Part of a small language model's weights: value embeddings, capped logits.
Each number is 500 + 50 x the weight over its row's rms, rounded and kept within 0 to 999. Layers, rows and columns count from 0. Numbers have three digits each. The size before them is the row's rms in percent of the matrix's.

# layer 9 MLP down (transposed), 1280x320, rms 0.0763, rows 398-484, columns 80-159
095:499477358556518501532446531484469451617602486420405545494504527407502433460542531584532542451399482504464425496502455470473468513552446550483474471586440512608510529539528475521525420516587457562497513489422486553420470564568593490452527594
028:465458494530505491514472548520459490498541488433444439430468477547442464515495502472518500577478475545451509510555456536490493511517565474513436485529496499521481591524619542512509427559565468568453461521542465504535635446532383490506506561
098:544557528571462494487476493437495422412485581519464504552580499464488512456553478591462558462461534497357515436442536453461634515486558463444453479499509515458434495519573476500540477469612453514480527502422472536494524490469491540493445547
102:518526495470530538544487484491506554490513432498426463474553497463495443473559540523471527510559527637538527596570405505513489503450432543491494545514486540559604557447510525502418473509518523613548437546522459476555436570470492452468463458
110:480513521452461512443457515495505573510568476429548496506502452463477532509487449536586548543526461415508453474522483501521436559494581462423482473500490471597513488460474518527454545419516562485535437416490437538505501598515547498483455588
111:451480521556501556551525546482512498441533511548496373526513525539520566469491366432501488522450485536495510545519541458489503535453465528470463451495518450521443486436458596556529485526510526513486504438568532527538578502531522481498524459
099:572551482507556529537525441491364450581468577524425569449448530503531486514516517523506622558536532444538527469556418468503469595535514472540520499555447520492498525470431449461538510485497517450525569468507543510461450438470496517420459492
113:459506504435470511456526508505428550413489473569616432480438514517488470576559534608577478519529547446546409522508516475372457482400529394506469486491566415455496514488456534557427587447506531417497537555468557555495465460464457481482452520
034:527463502465434457487570571483362499524509492422414582515588481458465518500439495569497487531496465481486415489440502491444449469501459606531502540542596536481489518494453541519509458554366426457516444457469524507452469447551474538512459587
104:493477468466497418530530528550516470439506487443505558406482519465451519489543442501509575514565513474490510467524428514578499463570537482449362526499500512537482512555478487525539568457516538546507447524533412543486440552491507479507351430
098:405455482571540566512496535502416442479457534442495488503555478446532449500458548478533499569541519486537544429429432500497509447493497566519577540544542457510536491533472564523508443441548566502535513464475591441527540475595499452441496479
105:548489611412557474490456486517470483503430540479535518511515521508529590527562472494539485486488463416505505507459526464453507496542413589486420517553496483504556421533435417487439481473560480477501470508454547495563556519476454547611408558
108:485509553473466466504466535574435414532536510525505593378605511491320553446512546510538424546493469487506546450470511455440497443524650442514465598457452455500504497531478478536538456590452427490537564516467464526415469432431485498387414536
101:440491543543510536539560518483436485474455525508456535466563545424552570465558578497482515458565536565531547527528506457475511508487516573558488502473577560460468515515453553481466560537475630447436524570493582540510418503532465545422418529
103:536596562623455504538516483435553445552514562454454526484512483476477509513510495543433485441451482493419570530544411492569547498452559499483534602461451531502499589526563510420464451446544496537499579464477561533469480501471499484574581453
096:538472482468546580526472495395497507453569456567558436536554524465540585501478459403445538455576497563505438440512465533525515525538379480552404507349567510499573513462568560408434503508497456452494455500479424521582528472519473490573543483
109:457409556524543529558465511496480421464443466449621454538644542578562465543497528442455464496438440582525298472534522524527440482507402553439441464522559499363434454577432546470460543450544521574529550461478569525468408649523527454493469460
105:504502622351570429468446502467480538467464526470498520445454547535347520529502535429452423593513480492456490441567448453416473490476546393458472418529442455468509503471533462602426516540525558503550488485494460502516431485507550622507470486
095:517551374526482489575504573471433499510506526422441477472558419476556561539482586464519542525513441484537443416516488491518524431554519537548554447639596574528432529576464511495526480505585479523535455514491490455509514460560480441487547474
113:489607433630561485480539454503571482476429502594483541429469445525474527437533482503522482516562442451550505453457501435436543536433474606587499486572560595455509420537531365526461515503444500477570595528502548518519569456576509550500563509
101:457552609548560431523464520489504510545613620426532521531463535461573514460556523528472545450569485517548435511472457530579545589484451509528565396474510479511469499540599522452494499472500515497474412570420548583481522534562514472565441580
107:472525574496442455438502537469537448552471510482562438467535491555547489501531398438582496491508526426448477429519513531490521530528557451556476546526518487530577527363508514523454556434438487514440568456512453477478504469481498586553635508
107:553608569546440621556541512573489526525472519478420448584568539400489501529538467450487468422497488510572584407497476388500539485496474586415476486504535505576496405556501487457562481415540497474523516510506522448532531524467508553516567409
100:516536460451575479418504482524542512508580534444472508571567540498557567497501434500556477519576556449418467507414541473515425368557421512521436439611430552472462506456454461500526453483553553498492521484564564456466460510419520524518429521
099:495521749368502468552482435504544449512498501535485457452515491495394466440564566385519472551525513568442585497593475517589498541516520436545439493477492468465528536533456502439501516510531544491570492465464475596431513503461578547471479453
106:438450545539552577568541474497496503557488491596593490510443534531484437473447496588519480520490465541469519462509582464439549456456566432420526483575484585496439524504530467517512535476547431439441587516519481474509509490429503528574517496
029:441431476478470475415499447407466488563630567497420491542531427575554455431492507519483488537477521511550647537481448501457498584544448507512469540461469461532511453409508470551420543537579494535500474477546494467400488416433454505445499472
100:513519570579510463525504558428465418539517608558585521459579528515445473535520450439479522530502575475572507545574495524401549557473506530505484565509507483540620518527589482484455522494465551437507536496587535476398489518565561527474467477
104:414513608509467480556536441577590507432523525454477522469484474516488461439520471464541544503594440509490588498494545516502514443535493493526455541552552492532466480442432514477528426469510453573496467550530447495500496561475650506375438522
103:441504507599493556517470506549530606543377576497568581626478477484520400455408513406527455607526552465513455575494469560466532446514451543494496449567473493572488499495540537438550483449528528494386458474460531512554464483533581476439481486
100:546567505564489584506517449469482474453618540483454568481439585542413480551543536503564438529508539476604399552474440442461521569576499615461505464564569416556466517479532456534528502558486510512526597379567476531544592534502526579513544561
093:543534529476562459584456515492491515515539497567373401479479495548460479519446418460487501456498563513562457440515515540476541500458479523546492598491459586607556591518567454476614454550466486498418403388505456483461458471512506459564559453
110:488471588460490510383551579538476468520581514446595569505477569527514462396501472506464531498462544496498492479518514666436402518528527450489415479507426504493461443469496516511551520447431428489507509408440487451540432512469526508491502540
090:481535548489457480506620502478594445487548506525542508442443583479462555467529507465470543462499501454412526412526499521586464496532568400414491562447453518554599554501527455519586445450568433597594552441544515470440508579526477458482486536
117:486539480587483530439484565638451551494521494485513531510571558492559484628439466547494550538526495462482537545535545564563444481574565533472574472477506514431537531424486476460517646554458563473507535491504523488587580502470497599524439547
100:505443445568480452485480499432539533493428541495617526484487505544461512512599619538516449411575480543478565423536545516519491489570522406496543466564484474495426435472557512486467535516439434471604457493524612505535576506462444471494480488
040:497517498579544465523487547574580570478514544572548548459408555458586531456490517441518463501454475454458461538584518506515516588526474546462443403573539507461457452515513486454443590511467497465540458500475490568504535456509506542523525503
099:467512484487475523519547504451536498572512522525527582532535448498475524460480557501504480526530614471599539448571501440563496489566483484540502457579387518521545538566573476497538458510513515428592567452425519505513432527506410529508528545
092:458554569517441370415542495489528489481530519531436604449460526540486511379575519414551511465422545493508543512478530471487540463515475564500472573466496492498495440548453492451465406492487479446528497602507517465484475433505418496488455574
099:414545451517583494539473540524463508542516459501429550512472551464555516516553453463361419514475491535532617523463513521549641520455530427522524488599563458607374582487413522544419467465429511400486371579464464433414520450443447490436437424
131:549462540547448480428516542449463440419490526439519550503467556439531365536393531488453439564464420533415556518500516508552446439404539490460486483497467512522490490450448502541443585493557551583374521477386484516511441536532580551455508543
105:487445508565513518511474461550512531534558490535549502519465496537580426512550462478437481490462487505463570531504526477441511382514471504539447491474493571450446490509590517474448501511482457459546472481467575557421518470511471541448543465
110:526476439546471470497430541455602546382537435409576509452577571522629506461435490438588633512521497499501355426487493482444426418467506548594511482518451468526586520543556423490493556473498505510543587550574534457466461471552546588449529452
102:434509532464503487462512459448518386512559495502557555409497416563503473481561489438407512475475538493482559421527565543509426455497567444495460479454448524499498468523623471439432458608561414547420553510501503465534505579506573418506435572
108:550423556529520436550560534456377532412554520552552573526439447516498449399464526340488493516548485449500394393463471502500471470506509500504486482471535457467531549492519536461585508532504524462528445552449451418551587523503467499494548541
103:476522553447525473499467553557515483500476450548562493487458525606447533460514462523564458465595552537502534579543449558464450522472486485446498550478476541477471627499521528519435489485431644493551460521539523461506550515530396452526524467
103:464521488441465432476535551520401543470548488447568418489507543443441540498514388509575571579462473503524570572576514477503492514541337409503459508561510522562573563530452577533475544439503465520536513556481526566471475500537524511492463581
098:474493475545465532491530519396539537452468531452477431568469519495529470454512564540539560409448508504521513484498461504508520533550465576531399493428451430464525570551580524508409513495501461545453500563485496459532391430509373541542546547
096:514505476509479463473528495495499462525462466372615520458512516541503471505510485640509504535542525515501520513552543390578503467501532547515515606500470479454544533401512542431456574529427484527431538460554450529527469577508535475457452446
110:477485482511556551474519505529473489367436488568556497464435474531512465470511500576541487511460469488513435425515571513460480482506535473461463477444475434450519447452490416525554518578489493564472495439415471402545377417509506497465526551
106:485419500533455524408497580570501539537570535455413404499555536403474506518515541523592486499477396502418527578552408508429514562465468530462547570544574564430531469597457537465499519476426437405546440505502564553490562516498560468477597444
107:442545479538533544487497519464531594480445399452516471484501514513484460545447494572561590441515531524465517485434529542452492521521429383447483463512471501566562519471577469508497467442516477514496460576538635452499450497468500504522438505
100:444582515544525532586525548525610541506537527531522541484509498467483419504479507421644509466512495459549541518544429577455520562486453497499488518534509564604443443525521472486461449496481438541623565456546575501520467432623616453507480542
106:529451518512542545529479481513478454425502445515511514478526524460572492572523573454448443570512451512517484535510523476423470490426425468493526479508539522520475511460504506471540499509448530500467505640511540516516504494532565545480500457
108:479566573493574563384522470479505478493533448383502532572604489498531417476448543591488554522524466525438387517528516530562476500471485510524467446487489477396514413465492580565450472405464483516467569562498479478509515492482597558599447522
101:512437517514445536487470411509509450479490440495537561542435473449546599484544492545603469535507507532450503495564509522480548625491523505348497546520429515455502500489419550436438489511504480482644494528580536480503544559562428426570507466
094:493439442491495463410509490581429448514555542502490496530419561576544443510525567522486443502519448503481594522454535513515608536522535478467479559533445585572390492554477544388555554463535565534529585451520488453493519499490459512508499410
097:506556515579468536502512496578542478548619473525485531478472508467479407525511509469429523578492489445538447495537582523483571577509474458538469480526491518489489458504495518537433496577497549577436504556499564548502536486544483492492486523
100:517506459516407453447586510445493488542414549473457517481422602509519444551593522453524496591499466529502475387486441486589551457489476476470390466540495453470539460512513557478499502454410533510532491448576535497468501463479480637548552406
100:462511599466484554485582492486547482470415476447549486576481513491476530437466406439519571462525532510549430488431568456498467489509468516533468430559440545430488471589459486565482483588431440400474527587443512512498398541498563522524502476
090:539521573544493514490625541530520512478528438461439499471516464491464536491524575483540448460429548464477499414572482470477444505598492531431530570506578511524527492548508505518442440545495502440553555490507469404437494544516451451552439445
097:513442473599482472518480475564448458495576476549526563498590554491603550507513491509480471483479560513462525485529519561519480541374465522479499444482624473494468481563463516475488472355500571485546483468524480398462494522495530448482524516
103:486534490576553468476584503509489617519478476583468505426476434558528425414526496516468416501560621484500442483491398427485490536530489481569457484553502530376491505447347514515439465468465624453524430462471569508554403459526513553402463551
045:516481457538547470544461496433534537525576527422436486457430496435565481455509506552484469515447461562402534410498415491481463578478500551486505382556459540594561511544455503552512609421474601377569511581544552504601409444500471491465517512
103:477581517467439454499458522453500542467482548505529462560560563544513494494527517451554503602478466518510478509567544519434599581516495480441574506563490556450416497463441475479622491512564592525454508381569521455542503504493465524517482412
110:470461437403469507513533477544502438499546648479520436419498512521450439440473484483529497509507527461529498489479525533476469485546557424520550456485512505482372607435456466497513473448556498477508417497577479485485531521526487455418433458
103:511516447557443483562477545456451514569539502412417524541522469376488559506530443455540490547526524483463444584600447424591515503512474530488578454512510446573507526518565443506459446552507456611538497516479480469535534472525528515609540572
102:529444511537550520541599493453502469566561510533509532516488484466549509505508523530419529395506496465537552594518533559487477529512490477527480469420504428526423439609515519416566454415504475530534468494472496505552523511503438504504591504
105:374547496459520423446522408470536435570580516426433522576503515535437377479496505489477396524578424532526511532520545497474553548545526546551509509470470468433515530509480549532565493477519481591457507579446473494505461452476580493486511560
093:456504446512506510565482520544486502482423566501520532420429513500452468505443490513475533575471537494528549392482511446472514451386497513544538499457614546539422516548425496492497552437539433384428501503462472549413462498414488533490596491
100:525498493542427584510496544508512524501567488453471536444464499422441499442501533396421552521440544496485509467532410449529477603549521604492492597566463459528526488456496394468525483484522471448432547548575496470485489362435462585552511519
101:505467535488582534491553586503504555543490474599486528532507522539368474439522470517454486486509565485478480481518464520520366443471608500476439467481564418581452544455592496554468564585415498484429471529543516473569495433518446437481548469
106:480489553413482513482397492370485458504625494539442589514477509423545499502530548525465466432461518467554459518412540572432546463525613518427492548547452527485458525478485471561532455431488534494485526551483474527546475500484517485445568523
109:427501543530541528566461417503483469495427518582512580532438545450473437398496465442552509505472438440541550436537483473592575490463512510530536488457498491535486507432576494456531550490486436431529528484434573481591545487588552534424533581
086:485410500466443599535422530531563468534564443531493507489497443509526522549469528547510452535440525604455474541502514425611435464543591539483500465468429485513506609526532430536462504446418444463497526508441458474470502494479420553554547537
095:491534533523483462530471557560560461518395555463528463541575532492494475484578355507539590469592453480528609496500510597504550524452473581508495548554510533598544479549492456478524531440527493528520479531515608471547405465514522457425493443
119:437535438463500560433498470441492460472564498479569475440555487458486510535446394479475461496447453546517487552444469513540554510556537553451540567534506544449507446572518532511515441420554451539481506369452496438455442527606582476510578612
099:609496538427602503478479510584569462464511545521423548509507618427495511476452465514530536498444585510590402503445452469501491473488452526483433440505474494572441493491508439469514478525560413488550546547573426485483461424527523523493497503
107:549544506504509523519454533494475489495467510480407521546581559470490490438508421379531528413508506528532523496522489476416464469576485447385484514549463529555515462519521450541568494458410474562504483496521432506484550526465413481495424535
101:552543447467544535489510495484534510515570491590488523508509564493565549458566496502488493483408543438538526488518467552451465601575485487436510396433461501481444492566470549531443539528507534500541473518616501490458587355527537458394497561
095:521479484435497524562430466528432401524501530636457555629475471545560571486547552501548444477440451452571544498522584538451571440557491468517570447527525545500486585507487471472562416513437449570542486487510470577375529482496510478530419518
099:444437498506498472484540581538502552473523525497462493525595426509406477392531475490513453472515472470535478470521460542469556584486477476520530531596462615533458463512449437479521496508412527549579589456477542466540469585535527507500407489
100:472447431613516510569459454514511462562499466413494569479606486549498494558460479500402549490443525556496480498443526399527500442409494513559577507600615502540516526472480443494525505533429482482500551524571519466453531601588498463481534538
097:488525469505447573566446513549500525577523395462463515479532582445431483494524535536517515530505439534474498477512536487479480493484434467508572531502519564489503449474501553504493517409420510592503565555415432475458524494542439499514524553
094:543440471515495412455474476530493509560556514485511565524375544478488467485501531454500445497436500493484513483504441624517434458525523452527444504528466524476494532459474474403461529439421422469490526519528521356471375485614464526466469477
093:479505483528477504515522496540553486517467490501421503561511598485471481395561481484485522439529485553502420449567477529470451528560442458506536542520503539475501516452597544549495492539455458484467490559521505508594425329382489504482522537
090:491496539571478506530563541483396547492539535498442575507542525506411527633487577477468481435527415467493520477500560461529482427503506546494494397509484464476570501502500394531575509473537509396503481439497431458437431440516450512511475466
# layer 9 MLP up, 1280x320, rms 0.0821, rows 399-484, columns 80-159
035:512468376508425433484587545541578498503422526548453596583476475537437501530406454526541432593503498524513533512511474485525485461468532512505550479476484436543557549498523515521495549575535586472486397560494536537539397434513486478532484426
096:527450530429552421468605449437471485472422566492425537503467438466436541465470492531500582483468481462503478513527496480481390451526492473461542610502503515527467486460525533385442568444609463510565418476463511438555456514576438508454550532
106:539501529543470508542561477549512436487482433544477547555416461601460454485506474580541463568603501437476522513455412402560484346540489540585496531513484503508503603490549524573592428484610461505517548442542535468539533453434493573480376450
108:490481535540487435481461546650576477473473437442502469497516484572518526406479470542602454560381503466440425528469567565450556501428565442489493447576499421459472545419510438563557482492544506550490497462449440506534540560417431537483462490
108:513552377489392529509587529506438451487508568484429486535477546612524536483468478537452494560477540438504493507461486434649493526414441631510440502549516454565464483519617525511596518493571570518487525470448559514457539437471444451476550502
097:581554473517462534587455513501448427516491510544441430590413432532471522520513523523498412610599528522468563583405442550574519475453484504469547466582433439488585480483571506524517481473613562514494498450509460559465485541458447513489463486
119:498527520459528400431556545513545562597471498597504477493455468467494461480484518528516400529489602478469526453479531464499473541513485543472552493429481464550471517535446481551504566486569503414566542512531553492430403423474477627576450609
041:573461417483443487485499599578489474543536514459497485563473376616506495516393484576457391525526536565479521510403483468532444443483454600497504463439487489546535511421536493423556533469554551533522482500492483484541444548497454425525522448
102:502387416528546460479406565653495491561484557445381550446441485551536562529482510468506402543587522417417524432535421532514442508573497491569529499549493502486508483482598495498478490478509496484537398487411514474620461454529504566540575484
095:456426478469472565530460507523602486562577440549423486536512452514410491513505491450424481514465507462533390603507454540415503372444467538488504539609470466523496458477493394519481581514487545523457477521496552465463508480510484527512556464
105:447544531563551498499637522556493460575407527443482499480472496509511446541495550527542400469528536565453507484441561531492567509531491582509545515583499532511498470579465484493482566425451554476488477478503499584580501534487529547510457443
109:485450492525509499506554524530526469530531484495473480509580439466469541485400519438509479482452542442499457545491448430462422493498472468568580573455567543493467555463527473541568509506511536465587408567446562439473470476480509477613440562
100:453492447526476441534539507488554527505510503575523476573474476560488479424571554512462448568530536452415551496495486382444450494527519523492517524548396535414460499466436465454482530511442519415501457521511638478464467432459557516435490538
101:434365523584510505501503528479568537561410518550461597552538435538452624487534510509508483504471482514551518466414550539458523480421404502516519443515622396555437423445486434552444568530505524475487450549542523433487479498495411508415614482
096:480454521484408428499529495486473430524619490544445571526446549622463523514490585531423501593542546496449582565497492523465537457382487555437460558454432499498400576476551517572517439527619459497493516457619513494514481538454492488529423515
110:577534449564468523560460541506632411518511439524524453549554399569439464523571425454508416429513466414518452568467536536488551441432526503519470528501510496527453482606512482432448420557580467543533539617415448491472467547507475436530438499
107:545521528523497500486459542538560411502479452528494529537484460560448609482484469490534512520451551492543559578490514542559528440439350627528491537459568487503533479519454420481508543480494499536535461451549489442452428509446459591491526452
093:510540501557593469500485505574626487572482486483515475476446394513451442425449480477497473588489553427494468531449620466458551503479515432459475475516558500482620513530483505531536532569405480475439473461526419455483374482560523498551554481
117:531428511564521447561482648538515457582488473525505483440573410501485551468500511491512499453561571489506449377531498478555449494483395490509458575514488477493568621546513467547542532550575462457426502496433491465428491435524479449532480454
097:506551441585445413554544511528506566441501551475487566537500460525518480423454575567474512488488520554429491517498484502509611562422411481597582536421478450397549481450592533521534518469504596469435436518443539530459582485564472451471472475
117:463492448535487406472564498488615484479415524524458472495558479483488615440502464565480439428496418486471431626439493408408519455475478507627518557484493499446500477561503608507491526494540445490555497395433559543584509528452443544511496454
107:579458544484574482508527484467523561571427539500385571552531434490502455577522559475431445502412434524522518494486569460522485534498480591594459442511534495529486557429556451478396589487496533526539420445400523468606427465435402568479509557
096:531529438488462552447597499481518528430499416519465461512473490569389497396437416497473546620572485583468508450368573515576501423493540519505473550483473508659507456521511526419540521621617448551372521519517491557513519426525509505521537436
102:503439548444489506565538586501499405582474515582503502639562547479445529569507503492517438521454519451480556563509452503390580401424505550529505523482526497468490489470577477427513419492496550464569475442456477445544432453512481506503517414
107:489499461518518418629593484465507427562430531593542540603414503523500580504461451529502532452545524489582476459487527376522511436495465528471474502543490432474476584547487563564468506557523482381481527501517549540552429476425524463604539479
038:539444451505493464562595499550541457509511523510458509511458431563505552498452498656508473523430496531443542503440566411491492442430514554481550521501558507489562526400512545443464469605549549473469402427432512534520425457504367438518565483
101:522465488539433484528541562552503508512499553564495569531436445575530532491519587504569412517496537463519456495549587516499539473461450452537586449560459438485465517553536493515539505515636531510480451481443524494475525551492541454616555487
106:578496490467599415562471528547432478523396575552452534486372530521428562507449586572512462460570489557451465477480483538577561475574470520511552637482393449425493580489485463517525475416521520523565496429558457475548549551545499486540539413
102:516455397440471414504518568496552531540453518465425460581509365519410489509470448531497429486449535425383540521386548488485456383470401594510524536461483459576537490546470466490477515502547504393556526514521550543478339448493552595502522417
098:555541491540491458522466491545520517614479477525433585521474528568512488493584589480587423529511608439475622515529533456506463549488413534517556486483590534586487517463542546562479451559538510411601507468467490398582534417446430495498548522
092:461384526490540468479532509483485538544513439500482593523578508510497498487478561593401506492446493515392536475555608416407403552497469544495493438521489402458495492526454428604459564532523521454444555553494524483578429422495464538468496551
115:490459543517539448617489544481484502514544523563455503529501455643504543364509496466525494549494524477439431522451571496442421476474513475517521489509531493473468485419621450512466550477482449468599442559447568432491550559517497517541503509
086:512480498375516523540540495514472496542434530431482507514450515533474534456430499481461565504489527521377594553445483409521433463465514499448490623597398442578578528408392510441442572525426589459521464508529496502475447556520420506470502524
118:540541415524537555523432510483528505600435518484478453520420522594510580532398528461534496519530588448492469606421479543508470507453483511525436439531577513494529531511506383551607431525505604572493594543480477468397574471524457459587474487
097:525501513507550478540489494519455594490523443516575521467514447453516470516520525456497545506499437472563377508513500549516505523548466494531537413461493492471538458492439511491477442471518538451507552508492551448461375545447523480585490501
047:552469456454482482537507509594515441493455489526433525571449476581439594589455528543488490558517502548472490549353525440506466372541532584549467547536514553495551536421505429497576485553508546471528399502491473519489450483460391457500442431
100:472519545549573512544520508628434479474457546506559626548481456486500445425466492503550494537534488552481412546507519416551502491429543478422444488551526544533572504445456507444551483487494461522613506506550602555524568527518444439474550476
087:602486419489462522518476478524424507479500566510470427582499442523481430565405546542485499513524528584521533486472583492522478531519507521475457440594505552613486527472534477547568481448600494513571487501475470572444527591476493510467602449
101:474461433556552527521463563518574529515514488510534526504541469523515570500486439510433558587448515526414462536489496463504485485497478456560607544463483565435504521497506532442409460444465524548461494540411525502606461434337401559437485508
133:478420543483457503543520497533466427537481469497444451525452523487508453530473548574465429541527519451531532472547526507530493425487559530486539523522591461547476475505486455481538594441610500495497503491372505549442415433519569593483490396
107:542463497440446540489509510464452538604453537556438466440505379567474513478500576539562320562498436461446567530512490541554456394507526474499452545465505574445529559472611545440468539556524461516566508533450529485501550515542448602498550408
109:477517522580462514514470488491562499485477465499540559490533545501490526493444614570411514516512523593499413605437432475451556432447520527492508534405560466501477560465516574476502456513515492517575499593472472412433455510419570537499484504
101:594455443531519606541464521425440415426422519530431437505545455545469603428550489431606565525492548464540393574519531519499447535504418490520505483535456535486603562478500565379523552546505572533388496516436498475463409466470368556498503458
112:581539458490516468515429569474521446520532530502475456512406469519436540509496434443552580495525550521436453543488514451486567464515515425534531451481461481449493514588546432459570417498462510530413491450446446498510448508492435487507571413
100:514520447541527485636530509512411557577495514457472460503524555567483510565521494406509440528555541477495450548442380540475518521490479507485471475489500372558447498473509583496412480472509526506460553463435468541541380549530474475509433484
102:461435458510482536582558642480422519518484456437524572430446428481485554509443521535483453554437523446447474500493470473531442539534549442553466505541464507488501513502545542506520562483511606535535530492430471536561561420505528487478482492
095:574483480432481442598568411597447522513506496511582521503476511494552462505398477572451530497566483556484497415464411431510466458563521533532423442450562489517475558421466542407521484550533538522591456540500468454522498451451445545535557590
098:562513539511482440564560477468540486520440516607484445522480515476568596456486506489534449439464514417560547602469411526414507491473449546516535433467545491478503480578547524475536466536551555430560487497551603427507494471436442509535556453
110:458437456486473465505532567553489465573544563444491456506494425519482576544508449504448522555561537569475429537417517431468517558425502544496439464454559575503475431468498582492486523438535523456538384513491478516563440512535444522560599489
110:459527569491481358489508495557505577465463459444463543525521491604511541422304551538600478410527548553465541586452515447461504568483491521486638498492589499432512555496488472505510497495431562450595456377532541506556470521354499434460579497
109:511527456511452431492550590523413419487553451533510507444495568455492595571435577520503476602509431431504524590532469510457460523473516526556425512569541524422457467524616505473452519511499534504527569473390547532481391482537449452522369412
103:505421525474547461502556497537515528440458502527493562562492441553505441446475489459532456575542472473529442540527518552593496556565438657597572588562478544484478487516500411533519529523508462501585485420532540461544483540487501458526500498
097:568517452463521550541482592451450561481439468471481486500518505481580472565510525597520517410504469543572415575455473434367552513504453470419542491514434528450476464478620465406468504496443532453512541493524533527527527507532433488512524436
106:597525541448518521480483589486484373457485479526485440648491409486478534484471468524571527444460502510489427526486398504566526485505478536494467510509517562488432487505451421413463480468469483475553474517440509498546526529537529510524469529
103:553486523506462509513467554438524527509543438443507552562563514565401498547412522531529394454587474530466500419542550491499460491476458650480475591461570419440481490463541519452477486489462513471572510441427512619437386511515501517554484513
093:468438498465472397460552479495430482545582477518450513475520477569436446593451604500471451475515493499501486499535506497440458491503542518488547593565487512529546501428542543425465591597479551532506470464375545439405458602526544510489469503
098:513391466543450544572520526498543552611499430490418579481557513557511471463447463558411459462506517552459415433440488570519550462487503530421458563498401483488504569429561495437577567569503504512495490475467498428400509541542404554506568505
095:546524450531458481501507538631505433460486455444456458474545534472474562602467498570361453505343563488458488472494446376543517553505520504458539554561469557507527456403567520592514511455498479476448541536476517514500510513512507534524529452
104:523539520482491487592487560531488452590508515571448480462476502466465515552501431424505461625488495477399549540482516567539449514421519504473504510437628468576497478486525536444501462508522560576508502547485541500502432473405441563449594531
084:484351460543414481528595541521507437574476520475474515449580463447473481579523545426494420506482544569467452458594516457582425570551516486468485549452530488555503583413518450437516534531461525509607466476469442464469454522499504432534493468
106:571502416507543504439576630552529503469503561546483496568488424566431498481470561616485397485481539526509515475491496435482460458513420565489540594521505547526461448487496531479548435458544569447470482486471457510513459523454540504477444505
099:496448438513484450524504617576575480573447468456479506514509519514517572531479463529378454502516519604488470481297549509503512490510509544561554485453554494452461506409478560519562444502491497458560346584501547526543528444445304432508554517
051:561489432519422507550565577637531467534463515569487540565565466578475522459461430505534510498515563474555460575416474481527465428468491583584512505537546461468495513477555461494521438521531551514510484531470485543473403479509496516545462428
100:552526508481487477441583570471461430547358546571500459439481418445497516474495526535493468509483509541448480542477410376506479509499454499477483526491470521489462408408504634478558651522609554524464503513480455561564434524492420525510451530
116:436421501481572446475496471528467480584501612533522505466429551509442600523482524604533517485507482509507504452443479496535441501561577558443503531442453551452492507563543510510567553465523512510504477489465441477551442464538522474451538462
100:579519507506480410514464510515538486515500494434403529501467467522416529395453413521546422605507672516548525599489493511582583576462417509506535420436482518475487517495523501489524520580507518480502494575439562461521517559486544538428523540
099:529403467437556417576462523488437533518481464534523526558479520529476531626461432565499480546482476473581583523443509458484362464491504455524470389477524481536406514482506468408461521444450447515526458458448536527579430483484403394510548582
109:475449499547549357450458458623573453545505540432496546507504531469473488490542570536452539531532479530446551463540524459550493516469491511559601469487578488511509489391471528505521467557600527543547548639442398518449439418452516543518445543
094:491529451548482503513498505492455557478500443529458461536574502650510497465460502469531528450544547514437460546540545469500460379531480539478526467506415532459488497549508443514531469478483492504560530473531523471525484584425513461466534420
095:485504422530399539528563444521465499475506501562441523502472454500372527536510607542517485419539563374509473510449508454393459534567498496525562473529395459482489537482474433500621535512530446545538495498432550468509449408488463547485569448
102:465475482441510502452639522572388453493485502661451496548494484479562417471483574438575451546497489519550542490514519500521490522530601528645468457527554436486513444461510513442492515543485515460469558488537602561483450441597524565474437494
103:568470404570544480627562531505468477524567423513409498554435494514417516453410425499497447468455541527481545475451516518444454474483531560518493487541533418513535536496514519492469514468537612546476516473456507483486379421509487537581507494
115:584533487554461540562518514467429506542423448495529585546480526515517522511373478515492439551422489505484463544549434552565416448467512474606517519462417471490533458480590445468557507473468535580535544440427478511543477481547386489493482521
081:512446339533467555489555501487409501539502515465494548551547569530474502417538511527471538435550532449511495521440501565399450543477453465472457508550518461454551513455435552514488549559584558595420555454535494509459501511546529450432452513
091:529557490517527473435523461451530437589479495438452572525469496478485470541452486547456578495404444514631462543484507515521502445460447537546541577537470472510540495440560561558501514479482522359400463497379435502540415457570407508498596369
107:442432476500555516448528459451544454546445473498554525483527480454502532485497469508503551461401455552505396565453533489446534528492469504454577513447408526384548498512612551509591575476460586491474471469426400468493495433471555494457537515
095:500380526532488463507527446469529573497480500534452500535593465548399567528439511491533490605544528511462461517478550526535487481470459532553506486492512553503456454514545481503523456518481493442528469538489556441499542548496453472548511499
115:617471449406530493594481479609497406542467453458435551600515509491454495584535506506472535537583535472492511453501466505587458383458481425476482453521476486525500588525457511438504537511481543520619487510503440510498494436562442589551447496
102:419526346515445469629541594482577499446522541513480508570447487517430480395420476469433553490571522455507543525454574471513588509435554450587537487523502442471538460581486493458553573484581575520582537561531405556402512487482463510501552501
095:552477502550538468475551493584427533556442522391453473512515530544589502454519489493551497483587562576501440559469507540478472567497530534503482449504614448474545516455486473618419612490579545421466494489447542438476453459385455545558524414
100:469455521570502473487512494489458464493407508490522537515453376529542573351439465535528463484530474498502480506501520511534443559493476644608580594454600495448449541447450489515482474508460479488484473509361553568527468584482471554577458503
101:607420525466511477424477461525460442442563517417441402539516522495530457475495504486553484570444463468469564567484498526490522522497415513566490489463510516505568465445542594539512535493605560473461446495572496536535465487446517517454476396
096:520487531446505492470608504538470538521441459518525609474559552515507466528402503551464466558545526421507564515382485454360497540479480542621473487519529495444546577536477474383519544555499536453508606417407615489544475529523575493417547541
094:482483525516495561564481553460518462489480520591536393508492527590472513565525450447553442426522486501525445416515538485551505500426557443499481488464466474566479521539554595560518479516508598544507510449559424635579488494445520374555516524
092:573499515428496532462544477519421480582475584420539490542533539513458546597419494461501544528475580462489499596444453495513530536431560498387466491513604578523537512472459509533476407523486491464543426490548503500408519622556572512601457407
088:501402542502447532501419456515532470484458515508527508519473441496448518538476553620424420509590490558496403452514559536533510404532511476475502513453509477468429468444551396525546556473550502518480363501442484509524482382462440518532557463